Weights of a small transformer language model: MLP 576 SwiGLU.
Each number is 128 + 24 x the weight over its row's rms, rounded and kept within 0 to 255. Layers, rows and columns count from 0. Numbers have three digits each. The size before them is the row's rms in percent of the matrix's.

# gate: layer 15 MLP gate, 576x224, rms 0.288, rows 36-155, columns 0-31
# up: layer 15 MLP up, 576x224, rms 0.312, rows 36-155, columns 0-31
# down: layer 15 MLP down (transposed), 576x224, rms 0.305, rows 36-155, columns 0-31
gate36 101:119147147100110084135091129106142105167110106084164131138144119134110116145129151140138094153136
up36 098:084141125144140142138142135125118105132110096157161119096153118116145171116121102095140131086106
down36 101:163121140126159111095145125115143182118120101137115096140122132130111108092105109115148137133141
gate37 098:158138113135157131138162119094107115145117160095129124116082129131112141128144127106111114140139
up37 097:137084119149133108096161107106060153132096167149121133118129143164105109142138099175114113136159
down37 101:155131100136129134183116181163135093157149140119102091110126129114138079170103087130140124172133
gate38 097:101190134142119114124128168137107102134111123145138074106132133109085105135112070180123080105111
up38 103:104116136097121107068137167167149109120154137107149068157103144122083155124138141145136126070117
down38 100:139146138122138084193184144108185098096136118121146137142129102112120149112138131155152131146119
gate39 098:130123116092105160102163187120104078123150116139135088126098092174148143101123124124112149116181
up39 099:142132113120137116111091122170135133111160106149146114101117136115183163114116153138092132116131
down39 106:135128184099099155117132115146150100113119124070153101124122123135136089112066128116103141104118
gate40 099:100097090082093148141120153098115093119130133141155130089126147153100096140119138131142142122116
up40 099:090115101104119097115159113139090135136126187130140113098123113144090155119119100133132144104149
down40 102:147122112139111139137087154124138167062142123075142101098088121098134136105159127150123134142140
gate41 109:117120121109142125125124128069112122147100128113106099101140147143118138107107134118153099113103
up41 103:111137137145136146144155156100130092117127140089182124136157165098117160091148147113117148108152
down41 107:070119138116072136124126120134138123140147134095118089126111150129132139107149144099137161093120
gate42 100:160114087136104127141107099143101171130123118148127137166142132138143085141119147111130135155154
up42 088:169133098112135077114139110110125129165122154108086128132141127103131107100132171092124110105118
down42 095:160122123162143088113142139158165127138094156118121130086126117141157112151112116140173103145121
gate43 094:120107109100164115139119145171150123162131118159133106160165118130163147113122144109101110104094
up43 097:166124157084158098145128150131112128111138152131144144083161151108169117125110126147128136116098
down43 100:150143148113107111142105138130106133164088122118168142132076147159120145150165126108136179080151
gate44 100:119147100118115160154143117099137134097096073146115138137154105131106165114179130113133117115126
up44 099:177099115117156125130113133126083124090102127179165139122186116145120133133100127135116119156120
down44 102:103126101154105145143119118131086129073141112093088124134108147145114151138098077107070175092119
gate45 097:102162177169111126110145147109077124133095131142083106140102138130100137163106088150128116108187
up45 097:157115159112137118086150133150135114145125182097105182108159114150126132109144163133135102141087
down45 105:093148130129104119103141127103122140152131167114129147166099163132111130113159142099145121101172
gate46 096:140144135181141149145117102118142169127109120141092100106143107150119133119142150105148139121134
up46 100:139120154118144098104108123133105086174137122068133133102135099129181127132117141085145153107114
down46 102:148104121122137140128148193126176132120110146131163116110106107154149144166112160142130107122133
gate47 098:109132121080113116121121142101174124098122102126130118163116126147160121097147115153122136166137
up47 099:128130132137131132137138135142113124125088127095150120088137107158117098115132114100147133148126
down47 095:115132105139091132170141139145112124140145151150078151126122100073137158135112078118084113120146
gate48 096:130106164116133156116115158092119116118148120153115144175123110126160122176121138101157107126169
up48 099:146154151142122119113082173121145135114098113142132136088121133158099167157126085103115092121133
down48 101:075169108166139071115121115132141146188133161148157102147148119124095123115172130056133158132126
gate49 095:168111078094149129125120154085142097135117153090138142139131125155133116078171131113146143077153
up49 093:132177150178158118121110127131146127157124138140119110163191172119091155079203144145137164107106
down49 099:139154134159108158118082136109134120156146116164151126109104111114081109133110142100137098138133
gate50 105:083134129124114126156116154142109085136106147104117155116149131111134151128098171125078131106105
up50 104:119144102125131138158128134106191125133128127115077142140151140127133146086092149117134098099099
down50 107:102155098125114134109171127108164128119134130165131096158102144111168129119137126168111135133140
gate51 095:135112137104113116122120142154131152179157141144113097094106161129103120102164151124150147094128
up51 096:180163123169111160117123129132178107132151147125145087136126157104134159127098156090117083113089
down51 096:105129124098116118138125124114120144137130107136082149144128113093112183133113105138129108134135
gate52 097:108117099121130115169180120122115116162169112120143117111100086165117107109135140115147120104159
up52 097:119137132113145142104129146160147155170166135132130128110147109107180133152138108190102126187149
down52 095:136118121100148115129150122115147147111114130143109089119135118153129120099113129127125110145143
gate53 100:144129128111169137145132132090177149124154077107111136107110144125124131143110144107134107138126
up53 102:137126139146155128133145118167098115156156126151107106145070122157108086109139123153140099066109
down53 100:143106158103154142135130127122161154152121137105130141103067109131128153097111135137132132169159
gate54 101:172127126132116135148068104122115120177121086167089122143112122115130164110166120097145123116110
up54 093:093122161131095109123171154137168153057127156101093116096131140094139155112112087131120118105126
down54 074:046145117126113136150111081156126091161112083151167159126111120136140134134122137110146103108116
gate55 094:125107119101151123124127103149126131083148119112133097143133125139123105140108086124110127123119
up55 098:109156141170100153113140103123126117111099169151140168122139108109159161150113135152160095131106
down55 100:142136094127150134103122079121111166158151119117158153132124127110150171147146082122126176137134
gate56 098:120085150123116105149117133121156128134119099142133149142194138112137086137102103121142115112122
up56 099:147103096156152138085118127121093145130123128177086152105148111073112123114140087088159110105109
down56 107:143195115152144111128158138083110137140124145135119126114106132120138124102110123063129116082115
gate57 098:119161107124146113107126081121122126162122133151101138151136182139116137144095112115135098118184
up57 101:168124082125100119138119161081145137104093125144104143119110092081139151128164133112148130149137
down57 104:136119129136123127143123101116115125108138130101127156129108101112171110126184144103144106086140
gate58 104:085087141089127093132132138083125130120167181122154156142083118154137113119140145145123151115140
up58 104:131129171138154162144151163099163152136096162156117176137166147149141103130194166130120147095130
down58 101:104125091099156122132102153135106140116090120114100107106118117139124125111115090141134118120157
gate59 094:100115132162115115097114100162064107126180150091152165155134134080166154124156113089084154154121
up59 103:120139127139163103098146133120135097161073084146160076123145112144155071167088112123114142151153
down59 097:157164156064128116127129129158109124116106125111131143170134099154143102075108136162145148134115
gate60 102:106134100113143141158167114120087169141121151120116134151086150135102138140115082138156114150104
up60 100:133160082112153127168161140121132115132138169139148103143103113163089142102116109089149124104139
down60 102:176101107128143141173143150102151111148146103119114122165105117101135054162124156148165111139161
gate61 096:143110137113130142117094113104122130151100153101111124074143133157101128108166107155114152152073
up61 100:100164115150112148128116132136118116132098088184120102147123132107140121136120183150133149085101
down61 101:103126134142136103119082126143130138164125164089118137108133135143161135105142113164146112123147
gate62 097:088141123087145098174136126154141125157096121135122155154129128109105122135109117179122134169144
up62 097:090162116129099083084066101141125138135127117140162139141097139122105140151132169095097135129128
down62 095:135117107167144103191138146107131122127147166116159173108150120145134113152136098157205120106138
gate63 098:129177137141116127150103123137094137101152106121092157181134169137098129103153116134142137156128
up63 095:114165104166139122140120116120114157102132153178126121151114116099150141082171142106107133123106
down63 089:116127148192141127107161163105144097116144150174126111127105110113092130146140149151078143119114
gate64 100:095149135112117127128165130124119158161156126129114150183152118093151151113150147155135060093073
up64 097:135123110126123104143149122081127125128128161137132145116125177108118140125134135136105126140108
down64 107:125107120185097146174151142149100134176120142153103145159096133123116169113094113103176074179087
gate65 105:122185136130101182127142111104128135102167131068162124141170126118136157142147151132139142125116
up65 106:119106131109135128136148167154142107138124114153133124137125104145135142123139142162134154146133
down65 104:128142111147158153113144090146095113132114165100141075108138108161151114097161124122111120130129
gate66 099:106099110159143115130159156143142154142096161116135122150169102172120166134111134118130109100111
up66 097:099108091140115147104109133173136123132103149115151136079153116165120133177153134127101142099151
down66 092:163115145143127146143106134121084145135131108123104142118131131146089134133101112126178145104137
gate67 095:143208098101143130157108112167128186144116079180126161142110101135112116140114152101125130105110
up67 096:151074118135103122137095112131125065118129121107129151129150130160097145139149134136162114157153
down67 094:136130143152093148126142107076108125140138100131156119164145109120103129114096108127183134107122
gate68 095:111113147147104152157115137119116117134133133139093110185139119136105112101143089120145150140160
up68 091:127147166094146092122136120128136170143135108105126131143137152106110139127164149106138098116134
down68 094:114146124160114109160127148114139172143131116182135092136118132130133133132102114120124168125127
gate69 099:140148118152154162123172170122130115120135122121118084130165141147122100124147142118157133128090
up69 102:143134148182104084111142158117132166134132151156110131098115144099067086105109137142096138149122
down69 102:119138129151112092121119141143115103107156123099136152084129140127137147097093126138107173127106
gate70 095:137095161103139135104108162150149128120160120149138086098128154118085147155103126133138128136092
up70 099:112093159148105140091118120112135074089110145132098144109154117162136143115117153189148113138106
down70 098:104124108118153041136130103123144103181131138108118121160089129126146127141138115132072124141124
gate71 101:135078141129120114094109149142121113163125144169105107102124111128157114111138147155144110118116
up71 105:158132100089149093131158138113118127123116117112122117107119127119137103120110173100117124082108
down71 103:121133157173151140194133170169113122130118088103100148108149150145146141085105124096124109096069
gate72 104:192127140128134165134176112121140147099135123146145153133146136142132105162067066138115110140130
up72 108:157125124122093151134136109155145126137106113113110105141153147106110138127140119077124110171170
down72 108:130121133165148111102085115077093161111116109125145179128087143112119084127122143138094165181104
gate73 106:142117120138124155108135126108141122154142145113175160144171106158154132136135173096117146107103
up73 110:122138094099123117125102144128107166108133087135117105126129186112139156116122126087160138121096
down73 113:119104121107119123135084148093117082121152156114165114119103121126129155160138120082119166122120
gate74 099:125139139165111121095124113154078144122079123122105138142111125105151097139146115116095126109138
up74 099:111140134111115140090124149132195130119093111123142113128099144161111157143116134109156138141119
down74 107:115111103154129157130137103137159066159108138144147134137097128127121140167116135150079078103135
gate75 096:117143154136103124113146100149153106138155127132085119136099130138095134171120121134118129100115
up75 098:154115082117144126135105133137095173160161135161144138145111099142155142146098156099146126119102
down75 106:100107134197163113099144098142072086142145111107097112081124114157158153134111122163136124161180
gate76 098:128070152162162108138138145164143118117158104107105141126141115170126156159102100157083147144121
up76 101:111169121149088130131121123117141108118098168127138130159121131163161138121149130146131175131132
down76 100:104110107186094108106103134116097135104168115110115111134130132085179195166103114104108129106120
gate77 100:132089126100112163152142148090102076126136128116148120143121114154122104119123140141083173103145
up77 097:101123102133146116173089123120065131068097135083116094154075130077171126148074133086112172137175
down77 101:143117138125129131093074143102101155140117127100104107130131108122102139138138148125155149101105
gate78 101:120089145182160140135098140111130160146118180131110143138107173152157125154184091118120116128124
up78 101:131106096131118115132106139120144146166158096105155091117158182136100127174090124143155169160123
down78 101:114134142151085108129119087131139158114140166062116057072111100134093159114109107161135138070116
gate79 102:116118109119135139130129130167170158136166137132143151135132104156095138136109104131109100104137
up79 102:148127171128144127144161103147136170111183113098138117103154103177154135122154138098119142127154
down79 105:141106114065130127094166172117132135096136134146141169138138112114155163092110189136113096150129
gate80 104:129134122110099133161121166100118112139136117152102131084137184129157127117147129133109140125098
up80 103:126112135131134123113114141118119152139107118136126130147092138101143114131164122106127182139164
down80 104:113064114156098170118094141148091144134078152135137117125115141135127141149131099129141133132129
gate81 104:116134135133168120079115144146113145141118094122127171122092111155145096128101116089104104113092
up81 101:105105107136107133126112152118113110128122130143078084118137065120118146144139169151113145104115
down81 106:132162154100172128155104148122121111075146097147093133123137160124071139157148109112169123133159
gate82 106:126115119095124124199122166109132149134179118122126154163123164095126091122152139115122122146119
up82 101:127123172131139138160139109176120146110137150099141097149158160093113096148173138108115145182132
down82 105:119113109134137108137118161129161153112136139142134143116097162113154138144165137060127132145124
gate83 100:069150109154139079152159140125145113128131105088118111101162146115079105087123147125141073134159
up83 103:099160166099093106118107147142086139160114117161099197112065137121123047128123092128119112146147
down83 102:123120127165115122135112127113068170129115121091094141148122112142148117093136125100144120102151
gate84 097:170153110141120134130127157144117098114065072139132138152137128138092134110085089128158114092118
up84 105:130142125141125106181157141118087154124114112187155174124137131103148126126105129162144102130133
down84 086:209148150133117134126163115150153135135130097143131146148165159135156132126140159085203102106121
gate85 099:113110112135124153138136130132165108121117103120144133139144067111144095157114089107154125105075
up85 097:113122099056108140084148129131142096115161067112096126067113128096133135092112148153117110139137
down85 093:103147108157136107140115151142141160078143106145132118094111125112131144124144173163130083134049
gate86 102:134175130109093100111146131149156107135121123105138117089074152141114172098117164144131126130145
up86 102:126184100132143120125109117128105147130093118098124111131117144136124132108130088173141125145115
down86 105:081123152087097147139149146131125117121118120106083101157145130134121106168096143128129134153119
gate87 097:173140122147125161127157133171157122155162148125105123115134118097140150157119150134109143116109
up87 096:135130124118099124118117130070123158145087116136133085080158159144106150156127117109180154118143
down87 096:119133173106151107120127146106140151148110133119186142127128127152120115120129121139162133158106
gate88 107:132104134142106154130148129069169176109153117115117105117117108147145141111136145076114148124137
up88 100:125137122084131141142121145149130157138157072150162138122133150090158112130140123136117111135130
down88 104:099102164139070136133205137157129169148143115165156069128079121175137110133173131161144168079155
gate89 102:158126153130140140146131143145124148147125107142133126142087127109101172112130120122120133119114
up89 105:152106132162148126115127144134105130103153152127112117128104142139114136170161129139133091108068
down89 107:083136140131108131175107110179117120112110138134129181117141124112149092118137152142117130105150
gate90 106:138094140098135148141114138095142126166132161162112139132145106116131133125141137134140139122127
up90 107:150089172121132132093153102103139090133174175133127105151138129131104143119121104143168115175153
down90 106:169117143116079101142118094164100141093136125136077110100170104149183112165090141115102118122105
gate91 103:141121078127141131134120128152122101124159129116114106115175109113162145131159130091081150118178
up91 102:120128076171081150105136164166139165145158117118104138130101091134113108090114132149118107125126
down91 104:099122128119111144132187124108143165121124127121136087094129100170147147134079085119145115138108
gate92 089:095101103100141140135172141135140112073142121130122119100151106098104160132149068080124144129142
up92 092:130109118153134135120147131100135139119072129124127135132105146157148145135127089057154128133181
down92 093:124120144063135133126143137125121124146204120112138158145116163133095112145156142155076111120106
gate93 098:137123130155108103124111139107122098122109131118112114133156140139156107113197117129089099148154
up93 098:131131157153116147111137100096108132152130114136123119154135170139120107123149112178105134107112
down93 104:149080116127143085097120118128113132123104123119149139169145109107152112123107102081152102144116
gate94 102:101108104139176138108132091140130126116178133164171104164106146134097180163081135121095092133123
up94 108:122159176140148162144161117141184164092103104124095132176116095134114120145073161110168131126063
down94 103:133097136124140133146086157107131142114136130160135111155114148125093139113133125181107173157146
gate95 098:156161132153078142169088122133152150162134109146130082131132133118116131117146113131136103096109
up95 102:135103087119126102135115110095117121128162105159095143161134132130136162157159116139102095089095
down95 098:136187175176120127152136131133138161133123146127087134159132151143109130103147131107153114123178
gate96 095:131164114118105154118136104184121141138139162118141125177106116103161135169111124131131127101103
up96 103:104114143114106125112125140099113171151116107096123139111087103118173165121108103130108105123144
down96 102:132176127174133135100126128176101151149149108102123125106144158121109123109109148089121139162099
gate97 104:156128100100106156107144119174102129137166126110148117146139152097105151096130111096116171100162
up97 100:129150112155100103128105135144106104113109132118144116111157108133107127101141160135168086136129
down97 100:133144114135121148116151171126137147132122109113137159147116149139100138112124137178193100186113
gate98 098:094132152090137128111133154127142103133091136117070175148139130121124143157101140099146127083103
up98 091:093111133178147110137107126101139128078151134147108084123096108116123098126164114151137116129134
down98 095:111135138145177074122097132098135145094094117134083152111116151161103088103136123103150181092110
gate99 100:099127138152078093180132128154147108145121148128113183138123132099161132165095129126147135139124
up99 093:124104098103132126128123140115159125134144149132127132093146169145154099109146108116137089121135
down99 099:141114122160118124141112144100138122116128140153087131135113182141153126135153121139122131131155
gate100 099:129122104159145122136106095130128126089147125096158138191128127100119104127119128111142157175120
up100 091:150104145119130145132106167123154135165154130098162167070155116154160119168144115139133107119118
down100 097:104161133122112089144163180149106136111096150139119106161182114142135106114128136111109111110126
gate101 101:135122179128132126133149135123118112131138130107145103127085118149146113127109134145118106116145
up101 101:086137137179089132147120145140114168125126084129137105100110132187150114118125096150146134126119
down101 100:086083140113164205161126102120095159134140143099098158126126154122133148125126145117121175148076
gate102 098:120134108123140185126102157127106135136122105104129085109136151152111114151167128126103138124122
up102 099:077144117165086136161114116136090087207158143148156135118142127160132165162111108121119130106132
down102 101:146141122103123126138129101138117122113106139159110158102093113102122098109107153157181184117142
gate103 098:172126121092124170122155143098137137085131123138124165123132159144146131135104137131144123118147
up103 097:134151144105125126131155129119195109107156141131124143130146145131140117132126113160137173182101
down103 099:144148126121101145100162191124113155143127125083143121141140072154093139078124130168164131124140
gate104 108:092129139094110135085065115121113141138184147120135125133108155115128169103112130110087146113147
up104 106:134134139123084151123132148087148141148127129144160124113149129131126099133146132113160104129138
down104 104:107129135131175080120110086180152110106088092105160105149142134148157096106120129140127153136140
gate105 100:104125156150144113130083118101111174127156133141110152153074095119110130105122140124176083118132
up105 104:108116151151133138081126153150089098126142176171115113124157125128108137164121149121153128143145
down105 100:112095147114118114110089116141131154132116142106149138137139108109099129143110151115100177113057
gate106 095:161098098144138112135102092136139134183118172102106142143106133133126132149137122132102087129121
up106 095:115126118120130173134123146101142119170121127120137103130136111118104160140130176149154133147124
down106 097:175139137103156149102118082131127125095171107085142100149109174098117131168156126154104167111157
gate107 106:138167119133108119115138138139104128145160126109107129124139163166085108095181124125066107157126
up107 103:119140131089099156107143118080141171131135138112101109142097120130123139139144182114140152139115
down107 091:127137141144103164142193161083131138098132143115145143122156134115133145124106115168132121171149
gate108 108:116170132126144112071117092154149103131160146069120116168125138113165126111093156151132149140157
up108 104:127127111118161129112140148120146112121115102146144093113106097121121122122163135112090138150141
down108 103:111142138123156182153158120124113137113122140125128119150141148127082125109125154095131133126122
gate109 102:124124169136130217128113119120122087088124140172113143152127129145126113093167144156105111113104
up109 094:140120161104144085118122123126107119100168130130160120105154132152138104109132111112138157141144
down109 100:132125121173145113104082120157103164144092095081124120152098069159121101127103153142174157153119
gate110 100:147096102126174163115159132098163131134112088123106146105146167136156088135128079114097119113132
up110 103:113154141150112126100159128125125134107136131128132131097118140095072128160124196119140108143095
down110 108:126114116115084121089143106143097134107094157145163091117124133099115123117109121167108157135118
gate111 100:137154136140144160115131136124128143123102111139106113100170136195170140090105159116105138168147
up111 102:144149136154139138160157151110126114132148096133149142156122148106127136149142134129120151097157
down111 095:128125122112091175163158133135120121116106167164145099113113120109139102137101147181105133132172
gate112 103:110146143113121164126138108156107114127152143161116158117103122091126135152157118115128124142123
up112 107:115153173149162170106148107170125156096126138134108121138148113130152130126116118128148155151168
down112 109:103143151110115152119146143153145143111124113162135120107115122139126151128089137119122067090105
gate113 101:125112109125112143094099103088101142138151116152142156099158151171157128125178155169110087125125
up113 107:077123108143143142144142155161081101158140134133149080095109098122110113101144156155139148149151
down113 107:145145176168120111138144137104117127125150098128116172102125152153110119141151129134092138169159
gate114 100:095143094163120124082148089137121130126104094143157120112083129129111110166144129116168132108157
up114 099:168113115155144131140091144144114128139172120129118140123108107145162144136147138179173093107141
down114 104:150112107122119160123138115099143134134115071064139130123122132074131088132119144132119160128169
gate115 103:148116061116123105124140080162118140160173116196150094131166123109128131089127120102109142104109
up115 110:090124066158108153125087181113172102161159147135125126102131122149084166149165137105100152151154
down115 106:130102124072130151147151120115174101106099135130151112123121108122139122136128119092157106129148
gate116 102:083109158126118138136135105115130122136125153136147110164166150160097122138132129118054190147116
up116 100:131147110101103138087135101128149151124123085129154128165115141148159142149101114113125111138152
down116 102:094114126110174125135141106125110085107119146170113161150132129130124137089099150160135103147097
gate117 105:164167095102143132152180116082141102122088152151109167119114148129134119083121098144096150152181
up117 106:109092156126122108136156122103135105116127121139097166125143152169160104152158068140132130116145
down117 103:139116137111085144115126099130124096120092108136135170151062120153130116105109104156123127140102
gate118 098:153156114146102145107136101117105150139135137112123167121111105151165106102111115154147149106132
up118 097:091116145163129154152097151152138096146157069084099116144112093116137144122088127174103155092119
down118 095:115110080110087155125134141123161086106125106163110156122132127138139140076138129156122113146156
gate119 098:150150147120113112127138150187137131158066153131085098136113113138140172156157147151113170092176
up119 096:111167127136118154139111128163153114117145165159149135144153143114130132156109121126116141120136
down119 093:136147101131138137148127088124159081147139122183128097109148108089118120104130116133117146160134
gate120 095:128140102101169113104164149108116140147140150130130132124070103120137109112126159151116087101112
up120 096:127136122118172123129106157066124181134109123146142134134134135132122110105139164122117133137124
down120 100:144121146151101144085126134147119157112138139162163134159124109129138132106131105182168084107155
gate121 101:124124116125128123147143150085141173145174135165146115139127123147102119163066132116134106126142
up121 104:102105139159129167130142142137131162157163113069112108168109157113175145145131181126145170114069
down121 101:151146123105117110133161144115121094160133097134138154169177128141122174059101127097135138117146
gate122 096:132108159196117186131134145078130106084136114146171127162132172094160141124161121142135119106124
up122 099:164117124153118141113162117117149122178122109135118166142100097134153148156119149146125127128150
down122 101:147090120121134103121135136134160125153176128111123112111124182092130065131093110082113093141120
gate123 109:155087137170127151136102125077132140137117146124134130191100088129121095131126133139084133095148
up123 107:126100131102122141140131130100112126141097137139165136136154151136106123102108102122130126130129
down123 100:088159152128110158133107114121112080187120121135158105148117072102102140147131105150145136130144
gate124 099:093125139134131153127150104140136131146128143140115092125131070105139142145134143084124145132148
up124 108:146145134168120145090135154157131119157147134148107119161118119092152071085153150144118133168140
down124 107:116136113144158130114145118143151113118129147144141171127146178079137154097132126145114142136143
gate125 095:174121113109134148090132114137090155136107124133113135146117129135090179093155102158127145118123
up125 095:128112134115124153131087117148144183130148153116175115123101148150133124142083115177127152098129
down125 097:148123138124105112141104129090140126183096102131176151074173122106126132104141161102124087139105
gate126 098:141154128119149156142131162159113112152166099128182127098164131132131142115099102110110167111166
up126 099:121110100104105130152140155114127159134130088146141097170172143115131154093147111134179169157101
down126 097:128108126099097075125131154170103086150142135149187134120154171124118171183115152134128158144095
gate127 093:166123104110068085149158130136075123169114129121115152185102163141117118146138147159144129139137
up127 092:107126137174135101122103103118141146101123109160126122125112134134133115126103172121137127144122
down127 095:086118074083120114161177150105116098141101132127125113148113124134158108102162126170088126125114
gate128 097:100140111103144134108173134158158143130160115105121134133134164159150137118135126131128117146153
up128 102:123136104121131122114095139143123079136120131123122158141184145186146145133151157146110080137126
down128 106:114141113092161116097162105149113137134111096126107131087142118110142118118154164133142070140125
gate129 102:097151104142133127187154113127122133131116153120136152126111108129107140094116109107162110124110
up129 097:168143142148103117085117131148119172139134129132104083129125142128138167140133174136090130097101
down129 106:171128134148125084126136133151115113103150143118175083143158138139112102105153128126124153138124
gate130 098:119123123090139124091142077134165122121109153159125120105104109138183083098097140107087107119150
up130 102:110113091083136138105129129053135149117121136147129180073103113107138127128122117082161133109121
down130 102:155102092128124155107163142134140147111156124128125132147124140092150124098157127104167132141145
gate131 105:105113106115085105170092112171119106158129111153075113129123118119077140154139158109135111145100
up131 100:143122127145099107166137136147129133130132128116119153149133106176163101152134139111111122122156
down131 098:164125137103153105160104140134112163106117100111106174154107145125103139093148126128123132128092
gate132 101:138130131083147180121155199119145107131132101130100111161147122137147100118149139126112155158109
up132 106:133123134134087084114134132156115174159130179206120093118090141158136078132073120141092137102122
down132 105:076163114138161097102105158116152151113124142126116103103138128127126120154164125130108155129153
gate133 108:095148074164114119129130168128100112153129093138119124113143126141113156140089149149132192104136
up133 101:117116128179118132183106136092172139117119136130103099119101119167132111089114150115141108120119
down133 110:134124177133113155157102118132096128134130126117126098147095089117167067131157131124113131120095
gate134 092:138138074108134105137099098163137139157140115123113114117141133104153160163099127112126116114121
up134 096:118148122146131108114161132154158105160112132138095139144152141135125113087091177104119112156150
down134 097:150121138113161136121117099123055136145135121125134130162109125155099153099116131082137129141129
gate135 104:125114115140121128093130176114116175147161129142125112115108158135126135146171159128110133090112
up135 103:200099142102133108123116138103125091104075123097093130152111105089167151125143136127128130133120
down135 100:133141116108149062136165156162115129131110141144139125148141131129142092122100132130163156132155
gate136 093:166124142180143117132121165131131124085128142147126113160129123147154094131139127136121126117158
up136 094:163128126128093098118129142174126080106158123082110111128145168124110135126114132108132103147128
down136 095:150124117119098177122110092164109122128135152075141098148103133148126092126162153204144111119124
gate137 105:119087108134128129129116095160094125113156138161114139161099165103123111090106159113067088131114
up137 110:079140102117118070122089134109126120167121149165109091100153130123140142149127122155188117125103
down137 103:133147101149144121144125134131125170145089133123075077112143160124159120156142077132131171106124
gate138 098:085097132102072086099191112106113105157095143151112086122164120142148118098114148167145089131134
up138 096:160162109125142156154115143127178139187137169154163138117134115172123103142138137105139109124164
down138 098:104161067195168132112098113097094082138162109118151111137123130145167132096161155166136131128117
gate139 092:119095165142079097124132107109157145178103131118121113154124162136135145087094108087135125110149
up139 094:096132106124044153144122172084113103135093124109101125093154154082109100118139130113154123153098
down139 095:126152138105107124101119135105148112099079107142126108128116128165131117119086098148110133137135
gate140 098:125134119103147139114147140143155143118127092182143114158127106143165147101120125104126137091101
up140 101:127105137136072133113125130140164154168111122136076114108117133154121106114129086128109151117092
down140 101:099123107172103074138130112124153152152133147118103130093136172146156125147128093109128094129197
gate141 097:109147118137139138141121118149114138184096105114162119136079141093109110139167127146094128156181
up141 095:148136133118077112134149162121153101115162108156135133113120086083150137111165143132146142128135
down141 099:175126181137144109124136132071128152131117116133163134123122155125154166063135053129110130135124
gate142 102:136111110065122159167146136119104096125129115132128124117115157137111150111100144080143172117122
up142 095:132126136148100088117112148133121130127163131147125097130113130114085113155142092126130120171170
down142 102:096103106155152113122120140146107153112125132080150148087130140167122124128133090127097140090110
gate143 096:127152123139131146118176137128147126119171115136148134120119082088136144109177125117104115114109
up143 094:113107142130153108122123175132140150085089134082111130111099115151099095148123095124158115134130
down143 101:163108131195134094126124129121117113182150157140143107128140152085133172146114120143165142157134
gate144 102:110174094111112103150138130166106152129111144095118135151181120114120161128124136147150093150129
up144 094:165159164094137136107120130103102110137163114152131113193123114116099119124116170072153116124111
down144 091:140127117141118185187166121065144101133114127148126175134147137133119129137136112122096153112116
gate145 104:103123123119112139111177114157100140125148111109166165156096142138129131087110124133102137103137
up145 107:116120157092093153134097148146133142112158112108111080137149143089134113155159132102134166131152
down145 105:132150121114140146149110131147074126115147116168145114110161125085121104133148146151109135140119
gate146 099:103101123091125124112144152094137108151141103087154145078104153112097098126124093130149125149116
up146 098:126140155129139138138116125145151105122130094092110104159108092102135163082126101127137132087169
down146 102:136122104120114122113131152117131097119144167100154123105099097148117106135112095143148082124140
gate147 103:109134107136149159121171131142173098110149153119164139130107124107150090099134109164098138149150
up147 102:140152142100168155149128119159085117109137149181118114119118112129120070163091138130093124096118
down147 102:137147128121099113151149175113129118130130155136140134082136132113108128126150131135140077145137
gate148 098:082170135128097132101117142133082102130135112136158163165139191179125175072143082092157146164105
up148 095:133130102156150108131147173127100092122119166104134166122137130111156135138151117096140098167156
down148 102:158099120106111106159191150116138152131181124153142152111132108130142143154145137137144109073129
gate149 110:086173130093111117145152137116143139141116128151131180136137111141105120126078137125136139161105
up149 107:073118111103161106152109148116160122179136142144089115152122144127096145093128135109130103131179
down149 105:145104114111124145130116141114154141130153148163092135123124131100118136135130145099123124123114
gate150 110:082114145103151067155125108124143111167118137099104139112093150147118082122135089087126168130108
up150 102:088143095151139082059151094126119153162145129138084142138120121093139126117118130105149169125101
down150 101:099110121128118176120091123144106077153110120128155147140161113134149144098074147119101135161135
gate151 098:135152105092115166114139096122103107096100113150148126162119125110118113100131144142122118178083
up151 101:117150107151110156155091139162181145105155158117167160093141125131119175135108150102132135155143
down151 101:156168120147120109124126144136147119098144099149112103139149112104109124083102159100101096117139
gate152 099:106138113176132127142124133088150150090118116138118131150134178145097097122153171106121166157119
up152 102:129160113136174115148148142163148156137120153141128118116099151101160115100120087118163077137103
down152 097:102108079124086174157144143099124106132153168127127087115104129130142149125120124092082110141145
gate153 099:116137151136150125109104118128150143116125173138130174129165153149117104138100105070128139118109
up153 097:094153116111110092140106170103129114147116112144126126121145117117089133146120144094152138118108
down153 101:099087132163128133136105110082076114156110115145134143154138150118103138181128133177093132131139
gate154 100:143131134136133132178125114094119130166142106137150153163181117120151148154089184115117159128091
up154 100:116111113137112080170139163125184120124120105122111116116101134121073151149111120150139130099127
down154 105:123131115123155179174089125118101130166096090100127159102122077090151092104147110144128128131134
gate155 092:097145146130122124122095113114084092155146166119153120160090147192111135110142101129103119140091
up155 094:131122078192117095125145097149109080110117115162131140157149107115120136108131114067143138136153
down155 096:135148147126152119129083176140093102136097143153130137122105096125139148122148114121123147146156